Weights of a small GPT-style language model, trained from scratch on English Wikipedia.
Size: width 192, MLP 768 quick GELU.
Training: 326M tokens, 9961 steps.
Each number is 500 + 25 x the weight over the matrix's rms, rounded and kept within 0 to 999. Layers, rows and columns count from 0. Numbers have three digits each.

# layer 8 MLP down (transposed), 768x192, rms 0.14, rows 415-451, columns 0-191
473476564513539470477500500507511492476508507536532470506487494507495485545507506477514476506488490517535493491504534473497505505504483529509522481477513538534506520508543496502513496479507532532527499522499506531463494469499485501503507523511517500497496470477484490495520518507490493526501494507482470457470519507473484443546522536486510498480491489525492480484553509524509510475520533514531491510495529519474484495492527464516554486482501503508516525542485495470486495530491498525509489513499506536477519477491528509521508505437492468508499540546471495520495534512462526523
578455459520508494474492496495496499453530499487468471516507531506510507494478498460527488472490469506502525450499506451512448465489499507470532499507477479499465485478473527511526483508486517528503463522511495500530473510514465540490518499517510465522572477511504499471463466518512525481526486525501530486557485504486518494462510494438516526533503513500493516511524497532479485542487491518508514519498484532510505509494511529508502509549503530533546558476543528537469532496507501498479494447511487595509462498492451536484476495520497488480545478490521498507481493483527533488
491501460514462476456491522517498488560516516543505486461490424465546496472509479444433467477475504485499515480474513492490464497494496506521464490492520463505487528465501454537517462491513496482510511496486520488508518501482467529519484513486503519548502519507529519501489506487526487444464521504464474496507481452502510482487483522528517493467504515479463529487533521506500537551517499498489522539511507521488504492511527469509480492513502449458510506539499517495512460545532490519502511522476530502511488495465484548467512529494483506497513560508513489489471480496489511507
515503510523515545514472475491495454515495485498489491533499494457475480501541478500494496485505501512501513494567497486478466489484503457481494510500500521519521488491529493471490508443486510514517517487474491489517471477490522479495467497510561520484462493499494489512526491532501527530515496483482502467464464505506502496480527509514471503475480499482528493493507491450516512494494476524500458478480508547429494502537473514508464512416524510503488489472517537460498528490495551534490517504491432491474476529484492505535507526475451514496491478494460508511523476463544491504
486481498503522467511487498500484503518533506532501537507503496498464474514496479520490516489470493509493510489527538528487540466554468518497505510518505498480545501455529495461492477525510511506517517490521492484531519533526491452453485517493496492465464469503488490496477486501489507528487490519485488493533510491531555520500530488526498497508474449482479510450473474464491509527493461509543508500459495493488523504518487497507513533488527486501472495459584495530495530508488498539511524508550495516554486489538506469498468498526523480538482506543500474460507519485505509435
546485515507442474523503523511455515475515477492489476495483546531490501484502530478505483447477465558487496490483482512544518457503510488489507506520439504459474555492524537530523527498504494487503471479451503514509486493486483454486481520501488478516530528516510492505493544514453479484510464515517508541478482456482462480506520508492542525500454493524541551501500519494467468456465562505526513522463479500484468441511492470497494523539476522493494483441492515461493531499492496506487478512469561458489466510543471465494486515520515499478508520454448511486494487500487545484
488521463491534480474541513479454490498521484471474484518497508492543500468498486509496512493475500489478476467552508466527473520485513502511525481489449499502496500465515491499496491493482521490504464506479507501501495479524477497466471494495529408502491480536515463505501507506469487475503539468539497542495530504484483523519519519519491511485502531477533518542552510471524491495488492536478489531480521502494541456523447532453511507493524472534518479464498502531509456501506492504470480498535484509520505477526463477486537491513536504507505495472477505485487490505516505503
488509493478485472495482472448507464484505509463518527473463513523455452493468507518532523531490501548522492522495492497496525518438490463449496481470483500511509518531483456505534497502471529479509474510555478503486504551501512492498472532546535508500504507511477506511521513498503518461521495469469535482506502496589512485505548494514459466526501486474520491480489498468493514560454480527465482484487574536475484495487482473523537499461497477496498479491506529522499494502458505460534494533515513495487467509530499451460458501510520495499533513504508477498487520494521478526
467511479466508516470523442488476496530492486520479530509459499514499520517511477509465502536487489513497499494486465477484494458524519488523522521490537488496434499530502473513486498474501512524532477509535478535508500495540489531516508469492477500493496497503529496499497500508439517503509477511507517498516459490552491481474508480495484516548493501498482498520531494475489479505495475439479520497481473516504536494513492501509474495511470470483523520520498464519498485486520505512496454512516554441513535504505515527524504502507476495514541509510441488489498527480459527543
483531492502496488507514521502503470517489494524456509510449507492470507487498520532515475467477493525490513457500486462490520516510484483479498517486529523542461486499514480504516486472486515481530470509519477471521553493529505489480507513494498510485522492473457547491469505476489503476520464502532520484476476463488458497491509479493496524479517483509500510492456490484546520527526519494523517463501485508504472484482523455461514495520560505489471493509496528468485516467501512504530505522528487522503486501539477509487492490538510543506516535491494486510560518508494506549
451517516493489502488528496544490523491524486487503495484426500524474510530489472496526474523518470491500508499545538515499492503493455494541463499532461465508490526494511488490508519471479493541487537530523529490448545481494488481487481515498556503516492501492478495453477471531528452482506523546505515510495564459497484534472501505506458437479456513509488500478498515497503524525511521517496541559505482526502495515472504529475508472499515493495508437522470490497435476476493468540521531498497518479528486466502495505510523515497502479472510507476496508481529523479522510428
522520534474476499505472497541506538541534485525508472496478496516504449517524487511502506498517516503487517532501464527499498507534480537487496532510512495506475460521484474497485481522470487480483477498509486475522491463532544493471472491474513475478557519534475496504510461484531495488526496496493497486545511490504504456522490542493492516527483515532510454573493500477482442480474453496517510504497472480484494497506474477512487466496501492516483467521536480468498483459484467459523537448522482548512508443517524489473494463455458507530487501487509557541525536472527507513
483549466525515543507478519528518471475499492522506485526473535527516451486492495473510474537525523537495528549499514494503486491506501522475491564478513483528504513527489509485553480526486482470442511478515518509509515522506469505506523491517518515435488484523517474491467520522534506562480460536474488499508485504532490548518462540472490529516452536474522521484517508478481471491502517525517508532508524489506524511550492527479489489526518511483524478491466510478481541492518500484543455497452506465511490530482569515515481497495454451518560515491482540473449485480499475472
529491527495526513531517486493501549499495520512479477525510478489507505467505478546458539514462491500498482472524505463497502570482499465517502519511508501463549497456499466495480473489465494486514491490476483501505484510537522483498528466502527493499482486430502453470501529476468475492495513499527482544561508514502532445494475483499485483483498526493516507527504523507485542542539478502473475481525484466522480502510457523517493525483492494511516476455487514531526510538503496519522470517482506555497466506501522519466470494461509521499491473554499510490541515494470537460
500469526479452494480485467523493493515518518497495534480530494531536474507490488512502513514483501497493509512525494525538510496546535439437483498553489523494528490497509545553517505499516481523535489478484525464516484538508489469487554521539470514503507485531497534507524495499458440499461481578504482532458485528496503475530487495516501466506478501499526492496525510574498475496520500546497445470480564479446481478470501511447542496501530512483549469520505513552535518507490508526505557532489469496497458469510508465520458504523502487524506486550510470483497519484515543491
465492514500471492539512503526453484499503543520545505505469475514514504494491471488471505468505513490533418478510516517480481507457428513519527486485503483460501457512490501467508479493472517511518551484497512493494490523522504523526471472515470504500526462478523455487517472473519470508449466534505512520497482488497496479519478501536463488523498506535530465464497501483465496516480513547486502511489532524483487487515547536511515471476501457479496517523515550476539524472557528480477488468461485517501466484525468504466453501497496472446475524509494483512509512474503500501
509497493525482469538457521483500458499495502534500486466472491516529506480558486495483498513522513491527482459491513492471501483458471508505465499541431488489504481515496490473489490513471504520442497498464508516511501498498511474487509518487493481452509487491489521505475519482503526503514514524534529558510519543473490535480510467486510500491487495522485512522473525515469518458490473492502509529498526502507503499486563516533518496488497475477514550483466548498513503519506509496518483470489521487487552486497489514523496506519511507494488496504479470505456481501497499532
567532504486530461499463531506493482546535506521520505532468518452508503479471504479495495503503499493483550480526475526509455501495521457483525495504491480475524514535487506513507500498484502525540490541510513533495456511454482548502458512449474529498496470544498507500515454535530530515467516495480529481560506453448519519520526464531510482526506476524482476496547507456446520494501513475509447507495451460476518537501472539521519495531479481492464481516512492551485484525514523488513479490491517499505491485512453504507525484507505500477471488539469500513533511527455519503
525486517532492540527540534456476484505482461502521492546512499528512500470509470493462478513519482542495508504493495500494527512498520496501502474503468510551483482491497504462473525514490478506496501461543465492531516468478520506523484481510544484516489532471489510520508466534517501513518551518528533512552511502478445506478500504521510489506508505494533485482491462535504450480477480477494479504537534497520528492490458511568490525518512537489484519473498512468519509505531483481505517525461490467495554482545484496455479524507486483475516514501467481504456548460489519524
503521488479520514471462480504482466485494523525505522497479510525479482463503519521514532506514460520500519550488511504493534504507468489498485487530470479516465476498516478494452528487527507476501549482545494491479475470531533501537508501492453507476520472550484480475515499485510490494507541490486500471479513507520497476500499517497503525465519483491464474503481482501512472467523462539498491494508509527535494488473512513535505496504483490506503499469510492490494498488494491543490482480495526521529492540500469473481536513496505463529497525486520522532490496481471538520
523511548477449485456486507506505498504456474493546512485508513498528535515481543462470474542535497502526490545482478496501512509467504489505511507502559487514516483517469493506483469514511496497482476507540486421512476485523482495471506510497505490483492531485515475502492513482487458485517512457511524506492439486490478505504509503518491494539453500513517484491498474481496507521489491545481507521476512498515515519497477465500524498524487513491484498497531531492477535460490569500487494521491545503506512490538464460511491520486487476494516540510473514515481499507485519540
503465517509499448518501511514542538507482498484530496471487511493497521531456477506472508532504509503493506487552570430496498476509479495498474490455445498521462490480472501512500481468499505511482524492471538490509476540482458536498525435518530478474454504543535452504566499504488526528494475482540498511469570460456491523501499480473484504500498516498522492468454465499497512529513505530499498471540509500492515487527486507507508507469533543488522497494516495519496485453473509513492484472483503491520517491530542449506530506499463520460528467507503515538528520503471531463
510489475491510459507493506465537501497510488497519464508471492496507470515511487471479504533521492481478492491463520465497556452508485508469499479468487525491488515497530522507500492498539528531523555474499484505477479513473522510528465491492532507544495485496490501498520524474487532488498534494485526486525485542550502523501505499465487472487447461501504531522536521472493472468482517496447522534490553473473518481503533547491567494505507522480494529540462494503485495567511460502514464513489500517560472506537466484541468492510505527493485509498503503534497525526540497470
494515502453476478470489512532484499508499510510484496514549470487518465502510490567501537491510516486500505521544497466543521505502544462544531495527477506485502520459499491476475515457479482513499527520492469489527513543495465472493499485479468485474514535467565540447523469527522503505505516486503465531515504497494491442514517517520491557528501510559492519552487471498481501491477491473472523482463491501491464469527505453474493557503531477497494506485465495531513499480505497484527527509479485536563527486511504490510504527492519519483528474544507521515529517519511514525
498470476486478515512468528547536524495461478503460506493474505521549479508460500494516539473471479431499496483551541456509498459494504498539519474495502475477487493499542535497516463506522545529518489515480483466486501534547530562481488489457468455539508552488532497505493488445495520497496512491511480486531471484497482539492497492490476483531479532484504524515504478505535501492487505507555505519509481489483476527522525499488471521503534526533489535512471487486493495511456488479487490479531451555528477524514488510517515529509468533532526496482519480475509513456495537488
503518524502507474514500486460462489498537499487532521552484458490519466497491524504459467540559523494487503486478514501529494529510476517490461455498488509542473499481516534514472497516543501538500507491533476495488498474503487503489528523495496510491470529525506484521524504503482522458501535526498475463523507470476499508548479476520513523460511493541432533541520507516523497483552519529495498545487498498499494466497484515515552495486479501502522467496463511492504501478541483511498514464443492490507496501501496521479515520501479477505467513465541519491502505529546473514
465489500514471490519493469534482494535479529533460513465480481494537469507520520474528449484491472504503477492476509486539510517477465474520518489520466460500468479468510485508481489516495486455486511495504577522473509514508474428465456498479490551465487497425520505515460456465471503523477462495513492504475489516498475491511497518508542487463490495508521544475484514505480486496495491488506519481534529479522510501520488499513502491504542504517477538533506524505475482448499533485473546491493514446479536483516503484493476498558535484531483530520498497531516501492493560530
517508489481491512533496533540482491486526517517543500546498534520491514507492543473507519512463500483480513542491480502547458474476507510520485514523530516545468492517456485513525493531489498462478488480538447528478498552480484523518494536486528493486501510512511507540469445525496511509474454516468546471508523485522493481525514492509527487499483500542524544485471508510510485489471498466496524506490506472505484495509525489508477545500505492516496457484486509498512547513511473537553495481504494505508509546523491497491537504526510466447514504522526510501506584482504514533
521448528508557513497529452482549499469535483510490480474469487500519498456477519502508512498518516520537507541477506534523452494511491508513506507511516466485470497534447527543517519462473522495499465523466558520486491492542484482508506541512492539502503492482508507521445523534473516517517504533498504510530545493520472454522455523491492484548551506514468494466546489534493514518494473504543512574503520491509509523509507575475483496500476504479493506525517489484508527519564509455533499511475474509507527521471502497489505457505497444478472497530465486548518553525515480495
489532479479475529494502532491482505494508456480510507550513514508514501466472527448510495483474461509507490451492504495510497475467430518513488531516508499517473464525491484501510502521510510529497520446579530499470487490514458475467522477515500466521509511489528515501512531553488532480483461503527474478489504496498494505508489508480509499484494489493540533498481491494536485485480521527527444523474503469510470509495507508504500500488521510511514522493508504507489537496471478476462468476497470492526523486512471488534501483553481486512520483496489522539516478488495503510
506473487531488518498534484512454538524562489469486550502494509506535543521519498496443478508516530485495517505473467535519469495505488496502514499509503493464489488486501492475495506472535503492518489514497534523513465461491480509534507539506473510489490511483571511482473478551504487497497491473511466518509521453497493473486476477500474506488522473484460506469447499489478473448494484498475528512490544518538532505494452523474571523460499509490493540465488529516482480475503515467487449451514497449476480478516577503497495477468543465490506490505466452511496491480543530510
462521465515481478543475503477515519436514491548478497505542511550513510474540494461486532476546484545492517514498486461503513555451518547512461500529506492513482512478527512486511469511538455454454490469450510465503483552527487478492460492490517495465492462533526480511508490493519513518461546502495509495476520476469506500471499488500476506505500510520510532469440518507447471520504481477504508474497484520499475514481495462444476507471486485499492533463424486526556506477430532497486515481494489492526518489554486473482482509520462499511470522498547547481520477549514486512
486475494519504544476510477438512473523526494509492466485495517436498528453539489508506508510468501509486487499507536486499485533513500489499480501522504473483510539498505487486490506523467499477476518473490496548495517533481549505488520531500533426480503498492525465508503518493477517474469525458506519512483499504503497465504476521562464514508480478505494518532507507517518487514490484504467569488501490536480526513537487513557528494489528503531514495508505541491502512492508498523504491495517495513482504497511491501495505489516495541483510469462531467498497522473450519469
532507457520476491486507500501523482504486529515517498462489489471487489523501465494462524510533535502535538504527495472519466524516503511499518443503463491503486483533478488508485489465489453517518525496563514487480510490514488505508513458524469494529505497493508478488505515514502495481487499520478497480515461487465531507508496476519491549525488530469512501503493529524505458497503505510531496525495505475515534505480485499511515484498537482489494510505487535517485487474487529517496473513476530483509502509486480509548429525472509493531496528498504537448498480493494509536
504525516490480507470476513513531480508516534452508548506482486502535479502510516500523497496476485556490513519497503513492514478515502481477525479544483477529502482494524536479517525497486516547473500467453490501437482504482523508505519492519506486512509515483509475528487500475495517511522441520506467521510514503499494519550515506474481465521479500494515501511521509494524483494460485508512529513507497490487501477538466480544530484485549486488489500497512506508528480485487468495523459484471526492534502444458475458489485505519530535516504502492489510537479491508479546546
513488490485520492490509552523493494504514493526487548492494528457482534498538484512526531474482478493520524483454514510494470497515542487509521519517454486517512493514492489490517473482527462510517531521475516518517541509493507487496487528486460463509459512496472525481447517501467474508477507477478506470488522464494504488554543481489502519490532490499474508469480490486432472542549484535508523494458485474505504513521551542483525528483514507533474489489439452523467553486498522499498582472506482533471493512506457504498518527469490509482501516506492463470502499530488541508
487467449502496507523480568460511474539516520497429483471516477502502489510465463549471474521533480495505515493488513517534542493473488496536501488526502499527515483546446478454482487525518531500479521489550510446548474536534490530485520516516506506486480521508515480514522476481522486507531561510508518489510455461457465524489486520472487490500466519509522503507498527529474526513511533549472509472546495532524508521455501521535517511554501474539481506503491513492500512487493520529475446489506544458473545503486468516490464519497490467529550487531531516459505517502518501481
# layer 8 MLP up, 768x192, rms 0.275, rows 416-451, columns 0-191
526536471446494466468485485537490500494517507526506482530480541496451512470540517511497527493503512491491469525536502511509488507511482533477551534507463513469494484485539475520508494485457550511525477513486529514479532521518514479506518465463503521461516453545437511502493504534563513516486481502520516509482510489469507526500489476512484497478495497547488502484519493510535487491470503503465510506481535527492446509504506499496439511490516538550483516525457535501484510468521516436513447495549540518493496497456462502466466470494500477459467492506512539504531559493482456515
493488540481517509499469466505456502502528469500489442481477465469455512466510500536465509519478483477525447498483497518489532484501499531483463494506510499489509511492508463479500480486466486504504508497486468507501523498505493475498497496493514513520515511470498525523494427545532528469507450522522499475498463502507526461540494487484503526515499506508499481490460487528483524518513531565463502505486495524534526442498470450538558530503512498472475493498595498516503526530498521512540470515438506558502421491491464551476473500431491477514486540528513516534519517534526508494
451535512491494529456527478484494503506490472529496501540494535476504500534477470505533487471523523474471480494516515527505456486500489522540526485515526479531511468516469490521485515502522463469495495459513489473509483492466483525514527506482485503505508496520485523487494557530530477510526493505529520494463479492514513517531514509508475524485457485486491502545497484513486523487515501514526474502510481492507493482495463462505540492456516489464463513527565482495473479474500496524478505500507543480499453502452507542505464486528502485519530452426450590523497537479502496454
517500498490488490534509494514529509526499513470506529502484479551461498532482508521464497501492491481513468492536457484496552517488471506526524504523486518475510491415467467479503469493508513506478495453476498551454503504519492521512526480489505465501532499453504527549489502481489502517521480488501507505491509494492484506517522509506485564477469492506524498498467464484485487456535479448483498502505473470459492486516525524517504526508561541466488548471538495499499460542517492503508469517514482521483466473510514518484473470492487509489502482475504522481501483471488485492
502480488509486532497480514536505510547495501502537538532499526490476463545495510519507497497495496496459558464485478538491492524541517486482514546505544457529455532542535458477454487462471460456513513490501507504524508475511522466512511473535528498506500516462482540446544507542506555510492532528520499469503515522543513495506486477497523496502475497487541464521475534497540535457520500469539487506505482488508488564468464510530503475481525488503511476492512487535517498552538485519503466492512517491485466506513523544489517519486503491473516505502549467460508497459545516500
461452496523479505477505545490486514545501501522497503530486521530475470528512468438531503504489481509492505459525479491486515471521495486531519529505516493494460467499508503452508530486532520488475522535479499517510503502495517510525463510527543531484532461484459488474476470463457493518479496490503516479510461503503503526476483514514521505481496536468516513472475480473490528505520511562442507535464526479463536483493495509508485503478514514537450496502538515513466505486518537465499490477477484476483488499500545470451504489501473470543517502527525463504481466501463483471
504475503478524489480514499488498500492494493476451492487469483495488486466510501484532512507493499464477516507486479488543508536512506475486521487541476549488495509475474501530464495461483532448520495484434478513497486498499517501462506506497484503499551516512511479585487510486479500511515539468547505460482495498510482453487567470462468509490517467531495507485436536505501478537551510508491526517543537511514479479527511507508507504508497517508447491513520493483514478533527447556482494509495470499495510531519481519464482492511487479490490508494509516523487519483518530517
520509538533500511469480446495476538536505496509453516487470480504514509507463437488514480506477519504509461540520507474491488511475506497484517539523511528495500462511488471471529498490473491503510453512494497496484477489517502514530459490467485488485458481472502517509509495533488462494519495480493512477499503470511516473507473507500498530503508502496490512488512485492443511468526503495475464504514503539498468512495475507509506484514485540499525476492502473490475465479531506478531513485482512517456500493485476512499475550460498514500482511484496493488499497529513574517
493521522461479539506502535507509532502520517557514511537501482538516486529502458520518502515459531476507533527503509503498471528485465498527482503481455517497496490476541511493513522475475493511514499492485517487528490450509504520508472508482463487526520460531470493487501523502490522467518485510537497500501462492526531493494482513514495521519492530440515526485485503497471493503506468495494519486482479506487510490513493481489474512501523506463478518505459491492428474480487478515455515459495475564469469546494541477539489503495546460508479457493560507460478472503481532477
493487458518499525463459502497560483516565448490503506542465545495467514445519470527446513536455535496512466468513515509514473523490515493526492485503498520476455484490502523481470496478515504514516489478491517504499482488482509533527459509507541531518478454504465523473468485494505500488493490510504511458468503463501498487440447499517508483523528512437530477459480498465494466468486458465483510534482538515472497534498512546522531482483515456496514500517447482529479524507472510521510484553505501467518497502519462520490503516487490502489513475560486503512489488447465473481
449502444476541510520535497476466477497515511514518500505484514462507512530524506492511513493508471481485496476530481452498483493474544489569457456493512527546490527496478487483449482452500480519475491482512489502465526525460485482497501508451515505484525505471473496523460466456510470476509509506503508509529496524521564514479472468508482549480518460492486534494527535493493511500500513503500516493530506523433532501500468481474525487502452508526518509490516543516524484510502504499543497491506515474519493507494496509522481481539462500519492439547497499497469464540513513503
487518551485516499459493512500510486479513529487488473519535489514498487496521476508532497510507462496513489509491508474483482507502466501469494483508458513476498514496486471511467488541507524519494482478520517523510521513506457469506493493473498511496509574519502542533496481493491471464466477497488492494497442513518473531519465524537481564495497469484464505468480482508487441543511498543488540516517448549520497486567521513469503500541525541484494457508515515491518483511485500526484486487457489481484519525538509520518444472511508519503463479462506529509495485489474461480
516491480478512508502516507526487499452461517471526486515529514488489453491460487511474511515470508494485464473479497507492503451493507507511485486504451516512532525495498447479498507496475496496528504513502532541484487471511547548527481521493533516520506522471487486495472461476524478503498529493482468511519487500511470482497501515504483501458479529476464489493452470479503482476508510453491457488481472507454483518499514530514524557528507521500506523551505509472523528527498472453516517474488531482472472482510494560452517503434472522511524492473496483479531483500460491526
466443443435554470475484494529510496467519487501509521463476553475516474547452511492507488568545473482577515545497478444520433537476532491508478525457526499496460504458526575469493563477480531487488507499503491540525472527516525586567498490512488496485551504533475475475491506479516519524456490508543485478457455504485480572558468489514512508515527464470526475495502551499537484469530489463475481467492505465510473498500483524475515508518496480469458476512498467536511523545481532546536480468531505480501495476507538499485507490491545497515476476478522483515543502526474499522
494545463475469502518397547517546542532495517511484489548553459498487463505467547476501511479486470476494492442489515506516509501538522521491484489493509498480457515525505508487480527486478540527484496517485442508507498520526547532508481473484525480480454500494476508571508511501458505463507524475468533497491486516469515474512520548477510483463492476529488478504498518471462506475511508489488511529449448504513491517499509492506534500472535499537469451500481456518511520461471499485488505482499468480515452529488480516505535441535493504541522473482499470544500527525515485524
506495493530545542508513512504484513524483484486516505511524504512506547483523478489516525490514494484479498512478462488498485510544513463521480526488532530558482477497489474499505481512524465506527499528473498452545471502470484516461481519537506496482473531523501513523470525489539483493506522506489494493496511502540493508472510515542486494484528510494500472492494477471485511484502509511474492485505511512509464510503505477482495535481497504444534539470484491517510511462523521527510539501471528477478530486520503491486455491510484503492486495490517534509471491502442504506
498491539499485487488463491496541484509490466501510510509530492518503490449508515500514486478537513541518461524512525498490488522498529477515486480529521465513529502527455487493512450517483506479482470486490559512526494519547525500506517490516486525439495480581497533464517513497477447472521481473508483534516563554503480451508500535463499533505492513489505506489520478494525528506448518503456521478499547494487503489515531512507527523499513548537507445501518486576489551492485515474497490497495527498481435528506457478543485499528495499509506494513514504525463487478557502496
486477500474514515479518521492486493497498468518511520470519504476489544527522501453522505497528511518511461489492525531516542555465490477471495500434509481505504498476585509476490464483551535494464507491518487500530538554532524486482538474536494492487498468492480504522515511536523510515512498453460521482495487482508507564480492499489503510464460525489492461485493485511491450499483493465496507512471511510501496480457498486532485500480506507476495503497503500511485527496530501531499508519489527480477492503497517502476531479521514494445510467528507538464446536485454455494
477526472501503507539533484528474464528533503511495493492487473489535467495532475482494509491509482504515511507503489503482487482513489474515503505504462503508506495522511524491499446490488502509497451499497517474474504510538482469520534501498478492463488535477522514514453526517534490510497520542512482504503534514536521496504517468475493498510512503512494492514523512484529522500485501467518479495498495480482515516475509504509506523493515495497509485503474520481458504530464461488469511504493501516479490485512534496481490469497500484487494479495549460495467510523503480505
516477470493512515505493511508530504521501461538516501444524490500501486477514460527510517499497515483531523485570469522488464532515467483492488462497468496504554513472456528486505518512517522459502526479486474509490534557459525476484499494475531498490510486500490498532514500499489512463495483518488480489539512506474499506495512523499456519459525519476506511522461500506490485507475520507489517503554477529515512466494503502467512489501491474590511478518495525484485518481494476518482496510485505531491476493443526510520477454495475489540535509500488495487492467512552460513
468508523501487526460429463500496454552492501512496507505532523513489536553519505469514485518526485469539506480494515466501550500500515469494502527452484469449495565505485487504491487489506520505501524457502525516490523483517470518500514505521501496445517447541527478525497499528550544561471503517494488523509478536473427493489485526498543532545475456536482508502510464502454510516515497562528508499476482513486501501486534506500501525455493505491521484497482508522454505511484501475469498518472515493483502552477498493539524512458503516502520469509473499533503493478497489518
509452501483471475445484513462511511516511489475516513462500501506502506470527541464512458480496518454512506515507475467501492517544521531500508478489485510472499504528509513454493482494507481477535483471499498514506513517511494513487537517507541504461518490496512514495486511532482510516492540525550551511506500500509488477510503506484483459506500521487490501460499475464500488488505530506464523500471511504530518520513506514505489503514499522541499513529540462550503509538457473505536492519473481512482501516538487459478491472516510511516509533486503485483536557461529520478
485502478496543517521490483497453503525468498491528525552487489473535527507509483501476494505503482514477507479492553432456456515532521522484523448562522520525535498497470459520516501509449511443519486519520508494536476488505530544531499500488457491519509469484546558492499519486481483521526519502533457511499486455518490506495487510508529513514485488484544484520484513480541494473484484491510516540507497517490505534498456451503504530500502487529484527508518478472475477501537466480513504545515479543484492503487527470522516477512517495493510492470505507521490523491528482536
518450488458509450502481472502509476487505508512455511517487517507486477486509478528495486498505501535525470481511507512483500511489535482507477480505502494484471466512514494538483490449500468490504518525505506463488480498536494512479523511486481478508468503466510483521491447541507505544452551517538497506479460532531456506538485490486467506487471518476474475514493467528541533529522505497506489484509478530504486499481461512513463543502495490540539504467499469487528531537482488483505505517542523491477466481515489510520491522508508525523481494483523494501502531511519478493
511509510470505523487494482478474521491485503518529519518537473441483527500504499493520550485479447479540450487501519471546473497516517459481512474446507494515538526516491520527526547457481487523464486504550499538450495502489514477510480517468502485497490540540477521481507454485507535492553466497498471507547486495520498496498525507514496496475494530502457501497509502505516509526470515508517497517538504501483521477457552495509540497513504529493548466507460523486504488503515503488512503520488497493495537546473535564487490510529473491527510531497509539507523506539487531520
513460512481478510518529509586496526525514457511484537523491559489476503475567531538516512433522501507507451484474482458457452511505460475532506541509501480489492455460514477502506448522475459499477479491501490508518535504487514522519500552531509491473517510465493490501497511531487492538490473523478486447480492487510478503486482444512502463521508461478520458499475520516455484512492478489511471495495482469488506500501492524548538477481468498515493487520471478530488487461498520500457525518474477508461513505491475496472491526540478543577534523476500536531492536530478487497
499494497482524470515546492509502469508510471521460513534543502512522468545514538501524492557471494513483500488502507485486534476506454493497496529499447488508453513503507507514496497463453486455483505482488440554525482479472520514527482557531529506527503504473494519458486533490478502473555524485529505470499497477447491535485477521516508518535510502475494532467498474504505468464517483484510498476495491471495498484493485521525500509527552478518503495513528516448501476503507545497459498493490487491491492490519549494514511501456489487479467469491517525499489460458509471547
554483446463512490526508525520524462505484538470481486504482538464480480468472434498513508507529508499503512508510486507542494527518474501469492529488506530496531515552501486502491525487478455554507487538483493501508514526535460445521472523448516493478487467495489501475511531509471493509514498507481439516513542522528469465537462501519489521477509533487523497511496497499529491520488458506500492458475499520470544514541566518495489494538484510481505463534497466562464507496505491492445543540526526521479487506499417506529508495490492488509499498464486536527480520514525471514
527569505513524558469492470495529526536503500487490493508521471516493435481492499494519492519522537520515498533497426519453470510499502487475510493490468514540501538499486489536551518529480518486534489509499493546443538541502502484515509501467494505499533509521508519510502495474457483524497516512478504492464509478490490509494510519496505514495520543508462501521468505455468523492499509524487526509528512519507512499515486508494519534514524516499502497483527497513500483521502488463483517485519543488510495492513501530448509476506508562521492500512521497529488492552504492451
482523519506490507479453544495456533513474477464489497505497486494499453500489500512511509543529458486522459558515513539498501559479528490506503499513493482469548498484522478578453448495477542499520500447455509524471499553509489499563469488474502518503448532467499512502532517517489507491516483511525448484483476492539443484496544476498470526487471460481478519541482497524505456490495517480512498516473507494506471505502538511506508539483492522533498456526483507513485513533493496526449499497466481494489518495503481548523500535496564547496506478511537480499491456517470476500
512550499448531472518460490505507521514499500499500518528469496518501495497490475498468507539477495528481486530500507485542507500497505532507484486467483486452559496516512502529481460471565500502513528504497488486496521520500477509537477472465517543475495516484491492487526535505528490547526468511511469561498497492515493529468470461543455488501496539498465539509488491502411533491541493515459519560464507519493495465528491458526461528538479484450507503459460499455582545528518499542540489471479502531467524528516484495533500529505490510477556446471514523522502496578488490483
533523501480493520475473499461477463461480497494495483499546528481525506491512503560501519499480482486497483473491525504502516472513481501511518492506447501520503528525507530507482509496477486497489498505500530498528499471525448544527494508488514488483514484515515489505490514507527493490510479490504539458533466504512528529526497473530506506475480480535514492476517474504489520479526516490555502473523510496482456497515471464481543472507457524468485523508489481526500524514529487517512524533463491494513486500487512520528490517497511486556515539478490459544500501489489531516
469458499463524539498528463508505480482488480512533513495531494470473497480495569506525517470480491482516488476475498468506432481484511483470467491508499519514511501428471515498456499473525527520495511526480495503515507491501492509491520496482482516515517481513493484495504511502537474485507518496527492504462528480510502554472472467467487488520487493527510466513482499488499495457510490481545514501504472512523487531514505497530493539472543536486530497517484477504468500518516477515509516509509507508522519496525501497490517460476493511491539524530474498499510501510519471473
501507508479538504532518515463543514527465503487526480507512482535504502478519475510544484528504496477484481481533446516477503520556512495502481473516491496533519505516470499508473473466475503520496519499486497522475498532475507552415509499483494491458470484501503530485487520488496507488529468484502497495491528520545503487512484461471488527470499524484482505547478542498504505475506505498527521507468519491540503453463482490507488508486510525455492457512492504498507507455461497505480474504501493467487507499492472490524478479493520521507512480482518482498508498473503495514
502470483495506490497480520492526523493477462548504498493481520491477523507490476505534540515502489499501475507473503541490509534511507517480523480521490487524492428501511480518487501496502503463473482581464492526454497532526531520477469483479505454484526526468532507491502495476517500506523506476504500507518513468488468483493472530500526469504506548548494483501464480482523498536517521508518532490505465465509531519487498488508499545462533479524503520494455480477507467514510491478546535485526465504506460536488516437504500497510535508473442496482496525517509491495480533546
495462522477477512532465489462504469510466479503463494475500532521490497513487488513537534522549472482524495496519479528487505525481479485519515520471512483485557573523516497445482492497508520530492475519523469491479447485487464492459530525536507516489492498487499451506459463519477453528536467464500522480520489458484494535467455492482502521520472479470520485473490473507535479508491503494517530501507530529507521496447475487508552508527490491501499549490521476503523482519483490496484481442577477513475508468464444495477486512528518486532561515540531495488547486487471440460